config = dict(
    n_head=4,
    head_dim=64,
    d_mlp=1024,
    vocab_size=11932,
    activation='silu',
    norm_place='pre',
    norm_eps=1e-05,
    rope_base=10000.0,
    init='normal',
    init_std_o=0.0,
    decay_shape='exp',
    final_lr_fraction=0.0,
    doc_mask=False,
)
Each number is 50 + 12 x the weight over its row's rms, rounded and kept within 0 to 99. Layers, rows and columns count from 0. The size before them is the row's rms in percent of the matrix's.

# down: layer 2 MLP down (transposed), 1024x256, rms 0.0472, rows 680-779, columns 160-191
# up: layer 2 MLP up, 1024x256, rms 0.129, rows 681-780, columns 160-191
down680 117:61 45 44 41 56 66 39 31 50 40 45 45 57 40 23 30 52 58 34 60 52 37 50 28 47 36 57 40 44 40 59 45
up681 099:44 46 33 56 48 39 33 57 64 70 67 64 63 60 57 45 44 59 41 35 50 65 35 26 63 49 58 55 23 48 54 58
down681 104:45 44 61 65 51 39 61 48 62 69 37 23 56 51 72 46 30 47 58 62 63 54 58 38 45 43 56 53 44 54 44 62
up682 105:38 36 59 25 43 44 49 30 45 46 61 45 49 47 61 48 38 57 53 57 49 68 23 49 58 34 48 44 36 46 68 41
down682 106:47 56 56 53 43 47 40 45 55 51 56 70 53 54 59 42 52 36 41 71 37 58 38 32 39 51 58 69 61 47 62 43
up683 101:51 60 65 38 47 46 57 48 53 60 57 52 24 35 40 40 47 60 37 52 35 61 56 54 66 47 52 40 36 39 39 54
down683 099:65 60 57 30 47 63 71 51 47 42 62 70 41 39 49 66 45 57 68 70 50 46 41 52 33 59 46 48 75 44 40 48
up684 103:56 51 56 34 47 52 35 43 36 56 51 35 39 59 32 63 46 41 32 41 39 52 33 39 39 57 60 47 50 63 48 32
down684 102:54 75 47 34 56 53 57 56 70 67 65 72 38 48 65 59 54 64 37 48 48 46 64 47 66 50 36 45 72 72 58 45
up685 095:59 34 58 46 50 62 62 51 59 54 76 39 48 60 51 34 66 38 41 51 52 47 51 49 76 69 58 61 48 48 61 41
down685 100:37 36 66 54 57 52 63 68 59 46 52 53 47 44 49 35 34 63 43 52 50 46 55 33 58 40 46 54 62 59 49 63
up686 098:57 57 48 55 48 58 55 58 63 66 25 47 53 52 76 58 54 65 42 53 37 51 56 44 39 50 63 56 25 81 29 74
down686 098:45 29 53 43 59 65 40 49 42 52 72 53 49 28 54 58 27 48 53 35 32 68 34 56 57 70 35 46 43 56 23 50
up687 101:62 34 35 61 37 41 20 58 31 59 40 51 43 59 68 36 64 52 64 60 23 43 76 43 57 68 51 45 52 52 69 52
down687 099:53 70 38 76 66 46 64 50 73 51 55 51 59 55 33 45 54 57 37 57 59 61 56 54 43 40 58 34 52 58 33 58
up688 098:75 62 60 41 69 56 61 43 52 62 48 47 57 50 52 40 55 30 57 25 63 46 33 42 63 44 47 46 26 33 74 53
down688 095:61 68 59 53 38 46 54 56 51 58 41 39 67 49 38 54 28 50 23 20 50 47 38 48 65 53 67 15 53 54 61 52
up689 104:35 48 59 70 55 42 51 64 43 46 54 51 38 39 69 58 49 47 78 34 40 46 62 30 62 60 24 49 53 41 58 62
down689 109:37 50 46 47 73 47 37 54 56 56 46 45 42 63 50 59 31 54 72 52 46 51 32 71 48 58 49 56 51 54 40 44
up690 098:56 46 44 66 63 47 52 66 18 55 39 67 57 59 72 47 54 43 41 77 52 58 45 38 46 41 41 71 42 44 39 42
down690 091:51 65 42 44 41 44 38 51 34 17 34 21 71 58 32 41 68 55 32 22 51 43 55 46 50 55 25 33 41 47 55 49
up691 101:47 64 53 42 63 54 41 68 49 61 60 50 54 56 63 44 78 48 61 42 80 63 44 84 24 54 59 57 42 52 40 60
down691 098:41 52 60 49 49 48 55 61 71 53 62 43 48 66 57 30 47 45 66 40 49 52 57 72 37 23 41 60 65 30 52 44
up692 104:45 63 30 53 44 68 45 44 58 40 55 35 32 65 38 45 51 66 64 24 48 28 49 49 60 44 52 42 45 69 31 40
down692 104:51 49 62 51 48 41 41 61 65 65 21 38 53 40 45 52 47 61 58 47 53 26 53 45 49 34 79 51 52 43 16 39
up693 093:53 40 34 46 66 57 50 52 61 63 62 31 51 54 56 35 56 91 56 52 28 57 59 59 53 48 32 47 41 63 52 60
down693 094:36 46 46 31 66 43 58 63 48 40 37 42 70 50 40 75 48 66 64 50 56 61 70 48 36 43 53 32 77 37 57 27
up694 104:37 69 34 42 60 74 30 55 26 42 50 46 46 45 57 49 69 58 64 33 58 46 63 49 49 42 38 62 58 43 57 48
down694 100:39 86 53 61 69 50 78 43 48 45 47 58 36 51 42 50 70 67 31 37 46 52 23 67 57 48 37 55 48 53 32 39
up695 106:49 59 68 32 58 47 67 48 41 41 53 36 48 40 47 62 63 43 39 31 56 29 61 63 61 42 35 68 31 55 66 54
down695 114:53 43 64 42 47 54 46 41 44 37 40 18 46 38 57 42 59 63 44 54 61 40 57 62 46 27 50 44 17 49 46 73
up696 102:52 74 26 32 31 44 58 39 55 55 45 38 43 42 60 59 43 58 30 56 29 47 48 37 44 32 44 68 37 43 59 45
down696 088:38 54 38 52 54 45 44 38 62 38 54 38 41 33 61 35 62 40 62 65 57 56 50 42 60 36 43 54 33 55 51 50
up697 102:63 68 45 54 38 51 71 51 59 50 53 43 55 43 46 57 40 54 50 42 43 44 50 62 31 51 32 54 54 50 43 40
down697 095:60 46 55 53 64 39 34 43 54 21 24 81 51 44 43 55 59 35 61 47 47 55 37 44 59 51 69 40 44 41 49 70
up698 107:54 57 67 49 34 36 65 49 51 38 59 23 75 42 50 53 51 46 66 53 52 70 51 58 48 27 57 32 37 67 45 32
down698 116:48 65 47 36 16 60 54 51 59 44 37 33 60 68 46 47 56 61 40 53 67 58 55 33 64 37 75 47 39 50 56 38
up699 091:55 61 37 41 51 60 48 58 59 49 42 39 31 54 71 55 38 45 38 28 39 51 67 52 61 63 40 61 58 46 32 55
down699 098:38 46 29 49 47 56 56 48 63 48 74 48 54 39 41 56 63 66 79 48 69 51 52 53 40 53 40 57 57 60 64 56
up700 110:32 32 55 26 51 60 62 61 43 35 44 68 41 51 59 74 68 48 56 48 55 45 47 46 40 40 59 56 43 40 70 31
down700 111:43 46 51 52 53 65 63 48 58 41 37 39 50 42 40 57 45 50 46 56 25 61 31 44 65 43 55 53 84 38 38 44
up701 099:46 39 42 55 48 43 55 51 61 62 52 63 45 54 46 44 49 48 36 12 31 58 46 72 60 57 28 41 51 44 58 64
down701 097:35 68 43 30 56 45 42 45 45 43 54 44 62 50 47 50 46 63 57 59 35 54 50 56 43 28 61 37 57 30 46 32
up702 097:36 63 41 51 49 44 64 48 53 56 51 49 32 50 36 42 47 48 41 49 45 41 41 74 57 46 49 69 46 53 36 57
down702 105:64 55 62 61 68 46 50 61 42 64 35 47 54 55 40 53 56 38 46 43 45 53 37 50 41 58 51 25 57 49 39 48
up703 099:55 38 79 48 51 43 42 59 42 57 45 46 63 49 39 59 49 73 38 53 57 52 31 53 62 23 41 56 55 37 31 40
down703 102:41 49 74 55 35 46 65 44 36 48 71 75 28 34 61 65 56 54 57 46 38 53 57 23 60 41 33 41 37 53 50 46
up704 101:45 45 49 57 71 52 40 41 49 68 38 64 54 37 53 31 69 56 36 46 56 46 56 31 37 52 60 47 56 38 63 41
down704 103:57 49 36 37 62 65 65 52 27 47 75 66 61 27 37 57 17 65 43 57 51 60 50 49 47 37 47 55 43 60 56 35
up705 103:61 47 54 41 60 54 60 38 45 32 76 59 53 47 72 53 58 40 47 40 59 37 60 50 51 50 60 48 80 62 42 61
down705 111:52 41 35 53 59 37 47 34 54 37 80 46 71 47 52 45 38 51 58 32 47 48 54 51 52 55 59 34 89 32 45 49
up706 101:51 26 56 37 25 58 42 56 42 42 72 42 46 77 49 33 41 77 42 69 43 38 54 58 71 18 38 46 70 40 56 50
down706 105:57 34 52 42 55 47 42 58 38 31 59 52 49 70 46 18 59 56 61 53 60 38 34 27 33 42 52 60 41 41 45 53
up707 095:63 42 70 54 75 34 36 68 52 44 39 44 50 50 43 53 62 50 41 29 49 44 44 48 45 44 53 58 42 67 25 46
down707 097:42 57 69 50 44 65 65 61 57 33 35 38 45 41 40 74 47 61 53 47 58 28 44 48 54 64 51 64 78 45 58 74
up708 094:57 50 32 29 51 43 63 64 42 44 36 85 48 53 74 59 32 45 63 35 54 57 62 39 30 59 10 52 48 82 24 52
down708 097:41 50 69 44 60 37 37 52 61 38 62 58 46 47 37 33 53 58 55 40 50 16 37 59 58 51 50 37 46 64 69 30
up709 096:59 53 51 72 32 40 56 42 44 70 36 42 41 66 41 44 56 42 48 52 38 39 56 71 52 37 53 50 51 41 41 44
down709 094:56 43 64 42 71 41 26 45 48 39 70 59 35 39 56 47 54 53 86 69 39 59 56 40 43 57 57 57 47 61 57 50
up710 116:44 43 52 52 43 52 45 71 54 57 59 46 35 52 53 71 50 51 65 37 24 49 47 50 58 44 47 46 44 39 24 55
down710 116:52 51 56 50 50 75 62 46 49 60 32 65 29 53 49 54 27 33 32 57 60 45 58 59 48 71 40 58 43 61 55 71
up711 102:55 57 37 62 54 48 27 76 74 39 38 56 64 62 53 57 76 53 55 42 39 52 48 24 62 56 49 47 39 40 60 66
down711 095:47 58 52 54 59 33 57 39 69 40 44 47 48 35 55 32 27 65 59 80 63 37 51 62 64 42 59 53 62 51 45 39
up712 098:46 70 47 59 55 47 47 43 46 53 43 31 49 48 41 57 74 49 76 43 37 68 53 40 39 58 42 34 28 43 42 44
down712 096:56 38 74 52 59 80 48 67 49 61 64 52 44 61 52 58 43 48 68 63 50 38 46 40 60 53 55 50 49 38 47 45
up713 107:57 65 55 46 44 59 45 29 64 41 42 45 58 54 36 71 52 34 72 42 60 65 38 55 38 45 45 45 36 60 29 52
down713 103:52 50 61 33 55 41 56 56 47 36 42 46 58 36 71 51 63 52 64 82 52 46 52 54 68 55 28 59 37 32 35 70
up714 106:58 61 68 56 49 50 57 42 60 77 67 52 34 41 44 69 45 67 48 69 44 58 49 50 31 45 45 55 48 36 56 46
down714 100:69 43 47 42 37 55 67 34 61 42 45 46 55 65 56 40 37 55 44 35 32 51 64 84 83 20 36 39 51 37 57 45
up715 103:45 72 52 37 52 43 27 43 40 28 68 45 27 61 24 26 48 48 67 42 40 64 60 29 53 39 36 43 62 39 64 64
down715 109:42 44 58 70 39 50 56 56 49 43 45 52 32 47 34 69 42 59 45 47 63 52 17 79 55 48 61 77 47 40 50 57
up716 097:40 57 42 43 17 44 47 46 38 36 53 48 52 48 26 54 50 31 70 33 56 55 29 53 62 49 55 46 50 57 45 54
down716 094:40 37 59 60 48 67 34 60 60 49 56 68 38 64 31 57 70 55 38 71 64 59 62 57 36 50 55 28 38 46 54 42
up717 105:53 45 56 59 37 47 50 39 61 76 47 74 68 40 61 60 57 74 60 33 54 40 43 65 52 79 52 47 41 79 62 44
down717 097:54 56 59 31 56 43 77 82 50 58 52 50 66 42 49 40 60 44 53 73 27 33 46 43 30 47 44 41 65 38 61 40
up718 101:47 27 33 54 55 43 39 67 63 62 65 52 50 46 41 61 67 56 39 51 32 30 62 43 49 59 41 45 44 48 41 58
down718 096:56 59 69 46 42 52 60 56 51 50 51 42 49 63 50 27 40 42 65 49 57 72 53 50 67 51 47 42 42 46 45 75
up719 097:44 69 51 44 55 53 34 51 66 47 38 52 72 22 49 48 55 60 53 46 55 44 51 35 46 42 69 54 39 48 49 44
down719 107:43 38 58 45 60 52 46 53 23 46 37 40 41 58 57 78 39 63 43 54 60 49 44 26 58 28 76 42 65 49 55 50
up720 101:65 67 47 47 30 61 68 59 63 34 49 34 46 57 63 36 52 42 56 38 38 52 67 53 56 48 46 65 43 55 54 63
down720 106:39 51 44 38 29 81 60 59 47 58 37 69 71 29 58 35 64 47 60 50 53 52 47 94 70 40 43 49 44 48 57 35
up721 104:66 39 07 42 50 53 25 49 67 49 37 38 29 62 49 53 36 41 51 36 57 55 69 43 27 42 64 64 42 60 42 54
down721 102:51 46 55 45 68 35 76 45 43 60 37 37 48 49 44 62 26 55 64 36 54 62 67 48 63 51 54 37 57 73 60 54
up722 091:49 37 52 52 54 30 39 44 36 64 33 83 61 45 67 52 62 60 50 63 74 37 48 72 43 53 77 52 36 61 37 36
down722 095:47 38 38 48 46 73 49 50 52 42 70 29 58 40 38 33 32 55 42 28 51 63 44 61 54 45 27 40 76 51 67 58
up723 099:62 38 61 66 37 50 26 59 53 48 42 72 33 57 49 61 58 49 52 46 31 42 60 50 47 57 52 46 59 38 47 49
down723 101:52 45 34 68 39 64 77 61 32 48 56 37 44 37 51 37 45 53 55 42 24 51 51 56 44 50 60 32 38 30 64 31
up724 095:54 46 55 38 39 60 34 61 47 52 56 56 47 50 35 70 61 18 48 56 41 52 48 43 38 51 63 71 29 47 36 55
down724 100:65 34 61 55 65 57 46 27 45 50 52 71 34 66 65 42 50 32 46 60 28 39 55 43 46 45 42 45 45 51 48 48
up725 094:49 57 83 33 50 52 46 34 60 54 47 51 56 55 53 67 48 58 45 40 47 70 49 43 35 28 64 36 45 26 76 69
down725 097:32 60 55 37 58 32 51 41 41 22 46 64 43 35 43 13 43 44 60 48 73 48 40 77 55 71 62 44 52 60 40 45
up726 098:37 40 46 55 50 32 56 64 55 48 55 56 75 41 57 51 44 40 57 34 44 33 54 35 47 46 66 57 42 60 61 68
down726 097:54 47 36 53 50 24 52 61 66 65 45 32 56 55 76 51 37 43 73 48 52 42 44 38 57 15 50 28 56 57 27 59
up727 101:47 69 34 47 53 64 51 41 31 64 42 32 40 56 64 44 55 55 44 55 57 41 68 41 42 47 47 57 43 60 52 68
down727 099:58 54 42 37 59 49 68 46 67 63 54 49 36 54 42 53 57 56 53 42 58 58 55 55 68 51 60 38 62 45 59 63
up728 093:44 52 29 64 64 59 22 41 56 21 63 60 47 58 53 44 41 50 51 58 44 58 46 49 34 63 45 50 57 46 58 76
down728 098:58 40 38 48 55 34 57 59 24 59 28 55 55 42 46 51 58 51 66 46 33 56 54 62 61 52 61 53 52 44 41 40
up729 107:40 43 67 74 77 41 48 37 59 55 43 58 45 59 65 45 50 52 39 49 66 51 53 45 48 42 33 60 48 43 42 52
down729 105:63 42 44 64 49 41 47 55 50 37 42 52 52 53 22 49 48 54 70 74 57 50 57 51 59 61 76 39 56 63 56 68
up730 100:24 46 56 59 29 58 52 39 40 63 42 49 57 43 59 56 39 46 43 38 49 37 59 26 26 35 50 65 49 51 32 25
down730 099:50 69 38 24 58 45 69 28 47 55 40 43 55 48 58 33 41 45 34 39 51 67 52 53 58 65 47 51 32 48 51 38
up731 103:48 51 44 81 38 56 61 50 50 36 30 54 40 47 52 38 61 67 54 72 64 36 54 57 56 38 40 31 47 53 33 44
down731 104:58 54 61 33 55 51 44 54 48 43 70 60 48 60 31 47 15 29 49 62 50 45 50 44 60 57 52 48 50 50 43 54
up732 097:53 30 49 58 47 55 43 50 66 48 53 45 46 65 40 76 60 66 51 43 41 42 46 55 44 26 66 54 55 65 56 44
down732 098:63 35 41 49 23 34 55 67 51 69 60 43 66 45 55 41 41 35 54 64 49 48 49 57 45 40 22 26 74 44 52 43
up733 105:53 60 47 48 48 47 57 45 46 37 48 49 54 75 44 58 49 35 39 54 34 63 59 64 46 48 60 65 72 46 52 37
down733 104:52 55 54 53 44 48 39 64 56 45 42 65 26 50 48 28 57 58 28 46 42 42 53 54 55 56 41 57 37 69 81 62
up734 103:44 31 39 31 38 51 47 54 50 51 57 61 43 54 59 44 47 52 47 56 47 73 42 71 39 47 42 40 51 56 50 75
down734 109:55 20 62 48 57 45 46 38 42 58 34 42 35 61 40 58 56 55 55 53 59 38 45 66 44 49 74 56 67 58 41 46
up735 097:38 35 14 28 26 51 48 42 67 75 28 55 39 49 62 48 40 56 44 25 74 64 27 43 49 35 54 35 48 43 29 58
down735 103:70 44 49 37 60 60 68 36 48 31 41 39 48 38 38 61 59 44 51 17 65 56 51 41 48 52 62 43 59 74 63 54
up736 098:21 37 40 49 43 37 57 53 37 78 58 56 45 42 49 52 41 40 34 29 60 36 53 39 63 41 53 43 55 45 36 45
down736 102:30 49 60 38 63 44 44 64 32 45 39 49 44 75 47 41 49 47 67 38 47 40 44 45 71 55 77 42 55 65 53 43
up737 103:27 32 62 46 52 49 31 04 55 79 64 86 42 44 59 55 44 55 56 51 54 26 65 45 43 49 37 47 64 50 49 45
down737 109:50 47 48 29 39 68 43 40 55 48 55 47 62 53 52 74 62 54 28 32 37 31 51 58 25 31 43 40 49 47 37 50
up738 096:38 57 52 47 64 51 36 45 36 57 52 37 40 42 84 40 53 59 31 26 59 40 51 48 48 50 48 69 54 62 58 60
down738 097:53 33 60 37 64 44 79 33 40 18 61 49 39 41 36 40 79 38 41 26 47 43 53 42 50 53 72 43 49 54 59 44
up739 100:44 52 44 67 42 49 28 54 59 48 32 45 40 59 26 72 52 34 63 50 67 70 27 29 50 53 51 71 41 37 59 61
down739 111:52 72 57 30 54 45 49 61 72 52 44 47 64 44 29 55 58 44 53 46 65 48 43 35 48 52 46 54 52 62 57 50
up740 097:60 59 34 48 53 54 40 43 58 51 42 47 61 49 60 68 61 52 56 45 24 51 55 34 46 41 25 18 52 39 51 40
down740 097:57 50 51 45 62 35 53 43 61 37 51 54 75 52 43 30 71 41 59 55 50 46 58 58 47 36 67 64 50 47 49 43
up741 100:47 39 53 72 44 60 58 61 54 44 51 60 42 66 36 32 62 53 56 35 59 50 48 42 83 44 37 60 29 60 31 43
down741 105:49 43 30 51 50 61 54 50 47 37 48 64 31 56 53 64 63 64 61 68 61 51 47 45 61 63 46 32 60 31 57 59
up742 103:53 65 61 37 67 50 65 62 40 63 47 73 59 49 58 53 44 64 46 37 45 37 39 33 49 34 57 60 53 38 42 53
down742 114:48 33 63 49 50 58 65 48 72 67 56 51 43 25 29 67 59 34 55 58 71 56 41 50 32 42 40 58 65 51 43 46
up743 109:31 55 53 58 53 33 47 55 49 69 43 43 48 58 63 25 54 67 36 61 72 56 65 60 53 50 61 49 58 40 51 43
down743 110:47 52 24 39 48 42 47 39 29 40 35 34 39 38 57 13 54 64 64 63 52 50 47 56 49 54 56 73 51 68 58 53
up744 098:31 52 70 55 49 41 45 30 54 37 43 41 49 51 51 74 58 58 63 48 43 64 46 35 46 53 62 23 48 39 63 52
down744 101:70 34 51 40 52 45 70 70 22 70 45 50 58 47 57 48 50 25 34 58 51 53 42 70 51 38 47 52 52 70 36 54
up745 109:23 47 44 54 43 23 41 55 76 36 44 63 43 37 29 51 57 56 45 44 58 35 49 44 69 46 47 62 58 54 42 42
down745 097:28 40 77 49 59 51 41 62 50 54 37 77 45 64 40 60 35 21 72 48 43 37 55 57 52 56 62 56 57 43 58 59
up746 108:53 62 39 55 77 45 38 36 40 58 50 56 51 51 42 44 70 53 41 39 43 49 62 59 34 25 40 53 60 17 57 48
down746 108:70 66 53 72 59 74 42 49 35 63 43 39 37 38 48 58 39 43 27 51 60 56 75 38 70 45 44 52 46 55 48 53
up747 087:52 58 39 47 47 52 43 83 58 37 59 39 43 69 66 51 63 61 47 49 49 68 49 49 16 59 57 57 51 61 87 64
down747 094:61 41 48 42 76 61 49 42 63 51 38 58 56 45 48 66 29 52 65 41 57 42 54 44 52 63 38 46 49 77 24 51
up748 102:49 48 37 52 59 48 53 47 45 38 47 71 43 64 40 39 44 36 54 60 46 56 31 36 48 86 38 56 52 47 43 44
down748 104:48 53 42 44 29 70 48 61 54 42 41 58 42 60 59 62 56 64 34 58 47 53 66 31 57 23 45 70 66 68 49 56
up749 090:32 40 45 62 31 40 29 35 63 77 55 35 62 50 40 36 55 61 41 52 55 55 63 43 24 43 51 46 56 53 60 45
down749 095:49 54 58 35 39 40 38 36 44 65 46 63 42 53 77 37 62 59 28 32 12 44 74 58 55 51 53 57 52 59 44 70
up750 094:48 49 36 54 59 65 50 35 31 60 24 57 47 63 79 46 51 42 47 49 35 25 46 53 55 73 66 64 61 51 56 57
down750 093:43 64 55 36 56 55 67 33 49 56 54 41 56 45 30 59 50 65 74 63 67 33 74 55 22 59 47 57 46 29 28 34
up751 095:48 41 58 40 36 44 61 47 73 56 51 65 44 49 59 73 46 64 56 57 41 59 65 37 51 50 45 66 39 51 61 53
down751 091:43 46 50 45 31 43 62 52 52 42 31 37 45 43 54 46 64 77 59 75 59 52 64 51 69 44 47 41 66 48 77 38
up752 098:52 48 50 43 46 59 46 52 31 48 59 46 65 54 49 49 47 59 72 43 27 60 40 68 45 37 40 57 56 34 53 76
down752 102:38 51 45 55 60 48 42 58 37 70 59 47 31 58 34 48 47 58 72 60 45 55 43 67 59 70 61 44 30 55 36 61
up753 103:31 54 42 51 55 53 40 43 71 44 19 45 51 36 50 42 69 59 47 37 42 51 45 66 49 60 54 60 44 36 49 43
down753 096:44 50 33 46 59 52 53 40 62 60 46 46 59 39 46 49 53 33 59 53 39 66 58 46 37 51 63 36 65 51 44 35
up754 102:42 59 47 41 44 54 47 66 56 33 52 55 58 64 68 41 66 31 43 54 60 47 47 61 52 35 72 45 46 67 62 52
down754 099:45 38 47 63 33 49 60 72 37 55 47 65 40 59 40 58 29 46 48 54 65 30 36 71 50 84 43 47 60 69 38 65
up755 093:57 37 27 47 56 56 30 52 51 54 35 45 63 53 50 73 58 49 57 23 35 54 43 38 59 46 34 66 61 47 66 34
down755 103:47 58 75 67 37 32 63 42 65 60 54 41 57 41 57 48 21 55 37 59 75 53 60 55 37 70 70 58 36 52 30 55
up756 101:49 56 34 75 95 54 49 40 30 67 35 51 60 53 72 49 57 47 29 65 61 49 60 49 62 62 55 44 64 55 54 41
down756 098:47 62 28 59 61 33 45 55 64 52 52 47 67 45 59 50 40 43 60 41 47 35 49 56 44 35 71 55 62 26 40 69
up757 093:53 36 66 64 48 37 73 52 56 55 46 54 29 46 55 22 33 38 58 43 45 68 47 57 48 74 45 48 51 62 36 75
down757 093:61 45 46 45 70 54 24 46 49 42 45 59 74 51 40 73 46 70 67 49 45 54 59 37 35 43 49 43 68 38 57 42
up758 100:52 39 62 45 57 28 46 52 34 68 51 47 44 26 53 53 47 63 40 54 49 46 61 36 67 79 76 58 30 43 39 66
down758 097:63 43 58 37 45 43 50 46 43 52 62 33 72 62 37 32 65 43 58 33 60 52 60 57 54 45 29 64 68 52 54 42
up759 094:25 55 48 48 39 49 40 60 76 44 66 45 53 76 55 55 55 49 46 25 48 48 67 44 45 43 37 45 44 45 50 51
down759 100:33 79 45 37 61 36 45 55 60 29 33 44 36 43 60 63 61 47 56 37 55 45 35 51 59 71 62 58 51 58 56 39
up760 098:72 48 48 57 56 53 67 33 67 48 23 55 44 43 54 55 52 44 59 58 50 58 67 47 62 37 53 57 63 52 44 58
down760 099:74 52 33 37 38 53 52 36 49 63 34 61 43 53 57 49 34 46 51 38 45 54 21 52 67 48 33 29 36 75 58 62
up761 085:41 44 58 64 64 31 49 81 50 47 46 47 31 55 48 62 47 40 44 40 44 47 73 52 50 41 57 54 48 39 56 44
down761 087:41 72 52 55 63 37 17 35 44 42 54 37 40 45 34 64 45 62 70 66 60 38 52 51 61 55 28 43 49 42 62 33
up762 096:82 45 45 54 37 49 59 48 72 44 23 54 48 69 58 58 49 53 47 38 52 48 64 59 32 33 65 42 68 63 56 68
down762 096:69 49 46 60 59 70 72 35 85 35 52 38 57 36 58 50 54 53 56 55 73 27 44 64 58 62 42 53 55 45 24 50
up763 096:31 67 61 51 48 59 36 54 53 42 64 66 51 34 50 42 38 57 45 39 62 29 54 51 31 75 57 60 53 59 51 47
down763 097:55 56 27 67 78 48 68 36 53 35 34 57 44 59 37 38 40 66 42 52 47 56 36 26 56 30 65 72 60 40 55 71
up764 096:52 17 54 72 45 44 42 37 43 32 43 36 45 55 50 54 55 23 43 45 40 49 39 32 56 60 45 32 41 40 65 29
down764 096:41 53 57 45 37 42 51 60 51 54 43 69 34 64 50 54 49 50 28 51 50 40 71 55 65 62 51 32 69 51 45 39
up765 098:49 27 44 48 46 30 52 61 33 64 44 47 38 45 71 28 42 34 61 38 28 50 46 44 52 40 81 52 45 46 46 52
down765 095:43 56 42 40 56 61 27 49 34 62 42 56 66 63 78 44 46 49 44 59 42 43 56 28 61 43 64 56 46 23 51 11
up766 100:38 45 49 27 58 54 49 57 51 40 29 60 48 42 62 80 70 34 40 47 49 47 62 44 68 48 31 51 57 50 32 64
down766 096:55 54 44 37 47 59 50 73 83 38 56 63 54 35 57 73 34 51 53 38 38 25 57 68 38 56 27 39 45 36 41 41
up767 103:55 84 59 75 41 44 54 55 58 37 37 32 79 38 59 56 62 62 48 35 69 54 38 67 60 36 73 52 38 52 53 46
down767 101:53 43 35 40 62 39 70 41 57 52 60 32 69 36 68 56 48 32 80 32 56 35 63 40 55 65 36 44 58 56 68 36
up768 112:44 42 45 74 38 35 36 58 49 59 51 47 59 54 58 61 28 46 30 59 52 47 46 48 42 59 43 57 60 61 47 47
down768 109:47 47 28 38 67 44 44 43 58 69 52 56 61 52 59 48 60 72 56 48 47 31 31 33 54 30 51 59 36 35 70 59
up769 101:49 39 51 37 34 52 50 53 42 57 36 45 59 45 45 45 43 63 52 32 48 52 48 20 55 50 38 24 54 47 74 76
down769 099:35 62 53 58 39 47 52 48 36 51 77 52 37 41 45 55 47 55 49 54 50 48 56 63 60 49 57 69 57 67 53 34
up770 092:53 30 58 43 68 49 40 34 69 45 46 72 67 37 51 48 67 27 42 46 68 80 67 52 44 63 49 36 66 63 34 50
down770 100:52 50 63 52 51 24 59 54 30 41 49 53 20 50 64 63 37 70 48 37 52 34 53 40 65 61 47 48 65 42 60 45
up771 095:43 66 68 39 64 45 48 42 54 60 42 58 58 22 48 30 27 56 51 53 44 58 68 46 52 55 50 17 49 57 48 64
down771 098:46 66 57 55 74 51 39 50 32 56 50 38 79 38 51 62 55 50 70 53 52 37 28 44 26 63 48 63 54 47 47 59
up772 096:47 49 67 50 40 54 72 50 45 45 29 49 56 54 55 43 58 58 41 52 47 49 55 53 61 57 52 36 40 34 46 53
down772 095:40 61 58 35 62 44 43 50 65 37 66 54 50 50 53 53 46 51 61 42 59 38 54 52 52 52 67 47 70 56 56 45
up773 099:48 73 50 64 50 41 65 41 42 75 63 40 53 72 54 26 52 71 43 46 43 50 57 64 48 39 43 52 51 60 39 26
down773 099:72 44 35 41 48 61 38 44 39 28 64 51 56 40 50 61 59 42 55 41 48 61 40 55 42 62 43 60 27 64 57 41
up774 098:36 62 39 52 44 31 24 42 53 32 47 65 67 60 59 62 65 51 36 38 43 55 55 76 68 36 49 24 58 42 33 65
down774 097:34 35 52 46 47 34 49 58 36 71 25 64 41 59 52 66 45 51 47 50 35 65 36 48 42 36 48 35 38 61 61 45
up775 098:57 59 57 40 47 53 55 35 49 47 49 41 57 62 65 51 62 47 55 39 25 49 40 59 60 33 44 30 45 68 64 51
down775 096:48 65 49 72 53 63 63 45 47 52 51 41 54 54 31 49 47 48 68 42 50 45 43 33 32 52 50 39 67 71 42 55
up776 105:29 38 15 61 47 48 31 65 63 33 68 76 53 27 53 60 43 44 57 30 43 54 61 75 42 59 27 55 53 54 48 47
down776 099:22 65 44 66 43 46 74 46 47 41 54 48 55 62 61 54 42 45 44 73 47 48 51 46 65 46 44 55 82 33 44 32
up777 105:52 64 44 59 27 40 30 35 46 51 45 59 59 36 68 56 50 52 40 42 35 51 66 49 56 46 38 45 16 57 57 42
down777 101:57 57 38 38 63 48 33 41 69 80 38 47 27 50 63 62 53 30 45 40 49 20 30 49 35 70 57 66 35 56 69 63
up778 099:32 68 29 45 60 43 36 42 49 68 58 40 68 61 50 51 48 30 45 32 59 49 46 45 60 47 40 68 44 62 43 22
down778 103:46 87 38 36 56 49 34 71 49 53 41 53 52 52 50 70 39 41 42 44 56 37 47 33 48 42 56 48 48 41 50 85
up779 097:61 66 55 43 62 47 57 51 58 56 46 77 57 51 45 52 60 60 37 36 51 40 62 67 55 58 40 37 47 46 51 43
down779 099:75 48 70 52 49 67 43 66 60 59 53 27 55 53 53 58 45 11 46 64 42 60 35 62 49 53 57 67 52 54 38 47
up780 100:39 44 54 37 48 68 40 66 51 39 73 52 37 69 68 61 44 49 35 59 38 46 25 54 55 43 47 44 50 51 38 47